Weights of a small transformer language model.
Size: 10 layers, MLP 704 SwiGLU, vocabulary 2048, 10.4M parameters.
Architecture: rotary positions, no biases in attention or MLP, untied embeddings.
Training: a variant of SOAP for these matrices, 435M tokens, 6630 steps.
Each number is 128 + 24 x the weight over its row's rms, rounded and kept within 0 to 255. Layers, rows and columns count from 0. The size above them is the row's rms in percent of the matrix's.

# layer 6 MLP gate, 704x256, rms 0.23, rows 694-703, columns 64-95
size [100 107 101 109  95  98 102  99 103 108]
[[153 123 154 124 124 111 104  71 105 105 133 152 147 123  89 103 123 139 134 138 150 183 129 142 154 124 108 150 132 182 154 105]
 [ 98 107 133 106 166 112 126 133  83 131 157 101 141 154 157 116  90  94 128  76 158 140 140  89 120 122 124 123 121 126  71 172]
 [139 138 104 183 121 140 104 106 163  93 124 124 123 122 142 112 112 131 132 135 173 136 131 126  78  96 107 136  89 147 109 156]
 [104 115 106 100 135 115 157 163 134 116 138  94 119 100 125 103 107 182 176  68 130 169 123 140  99 114 129 162 110 114 125 131]
 [148 158 141  68 138 114 130 149  94 156 146 145 118 164 107 116 149 106  98 153 101 108 158 152 140  91 134 106 162 147 107 135]
 [170 124 138 159 138 105 136 115 124 139 110 120 104 104 115 103 143 108 120 120  87 123 126 118  98 123 147  98 102 139 109 128]
 [131  88 147  91 127 147 108 121 130  93 129 141 172 145 114 147 199 112 136 126 104 120 106 134 107 128 172 160 118  74 132 130]
 [143 154  90 142 151 141 116 154  91 120 154  78  83 130 148 118 140 109 129 182 137 122 164 154 128 133 173 167 127 133 100 147]
 [157 114 110 116 120 173 125 132 124 223 137 134 155  73 134  80 123 121 133 143 127  98 148 138 145 100 153 118  99 121 103 120]
 [ 89 115 134 114  89 182 124 175 168 108 133  93 152 112 116 176 148 106 107 160 152 112 144 131 124 134 100 104 148 100 169 175]]
# layer 6 MLP up, 704x256, rms 0.245, rows 694-703, columns 64-95
size [ 93 107 106 104  93  95  87 106 109 107]
[[ 94 140 109 136 106 128 156 121 145 126 111 149 131 148 123 113 177 187 155 144 131 115 118 111 130 149 102 130 117  80 113 142]
 [123  69 127  96  85 121 118 153 121 112 123 132 134 108 106  91 158 125 129 113 133 130  80  84 145 138 137 135 128  90 102 167]
 [142 140 133 117 124 116 118 119 154 129 138 191  96 167 139 110 142 155 189 117 117 141 123 180 136 109  97 148 134 150  83 127]
 [107 107 125 152 121 115 127 112 167 138 130 140 106 118 139 112 122 147 166 124  96 142 109 149 136 122 113 168 116 140 117 126]
 [134 139 123 115 114 143 129 121 142 145 141 121 144 142 144 115 117 127 117 138 118 135 154 116 120  96 123 117 119 115 118 170]
 [106 119 165  73 146 110 122 165 140 133 125 135 142 132  98 150 114  99 121 164 126 135 128 132 106 107 130 136 105 135 126  83]
 [154 152 150 171 110 147 118 114 140 157 132 109  80 152 136 145 110 129 112 135 157 130 122 126  90 156 137 128 103 116 130 175]
 [136  91 111  94 130  88 111 112 143 167 130 104  98 120 118  99 170 137 145 107 173 154 116 140 129 155 126 122 104 129 160 145]
 [115 106 147 119 151 130 137 123 115 105 125 150 145 177 124 123 101  99 137 132 137 150 156 136 140 168 104 135 122 132 128 155]
 [129 131 130  88 103 138 146 109 187 102 124 122 118 168 121 164 100 129 111 113  99  95 122 117 144 135 143 106 145 120  97 135]]
# layer 6 MLP down (transposed), 704x256, rms 0.231, rows 694-703, columns 64-95
size [ 99  97 104  96  96  98  93 102 105 106]
[[101 123 147  94 126 108 119 139 154 124 117 123 139 140  80 117 129 124 131 157 152 102 123  99 108 117 130 122 112 122 150 128]
 [161 111 166 114 129 158 125 126  82 139 140 113  96 155 157 138 155  98 168 106  96 135 192  88  97 113 151  60 127 124  98 144]
 [137 171 162 139 131 144 135 119  90 144 119  94 132 128 127 148  85 109 131 104 150 129  97 128 153 126  85 130 125  92 120 109]
 [ 98 151 107 101 127 121 153 126 110 141  95  96 117 109 154 139 112 152 102  72 112 119 119 125 148 151 123 168  83 162 158 105]
 [ 98 112 133 130 128 133 133 144 107 126 150  79 132 148 111 111 161 116 161 119 169 145 133 169  99 111 103 117 112 173 135  92]
 [144 154 141 114 154  91 164 113 112 120  92 146 163 131 105 112 164 126 128 140 123 140 126 105 145 121 115 145  89  96 140 126]
 [152 103 129 130 130 151 153 153 150 142  97 114 129 116 118 107 199 155 124 126 108 128  90 139 132  97 187 100 104 139 147 112]
 [132 144 136 116 192 146 118 129 142 122 143 130 104 106  83 140 126 107 160 138 121 114 125 123 144 141 136 125 111 112 125 117]
 [ 89 119  75 132  91 137 161  86 144 114 127 101 122 136 154 167 133 135 123 122 146 135 131 128 132 146 100 156 161 154 111 126]
 [137 111 145 112 151 112 113  91 160 104 118 103 135 139 134 123  89 133 180 131 105 120  87 124 101 139  92  90 161 121 123 111]]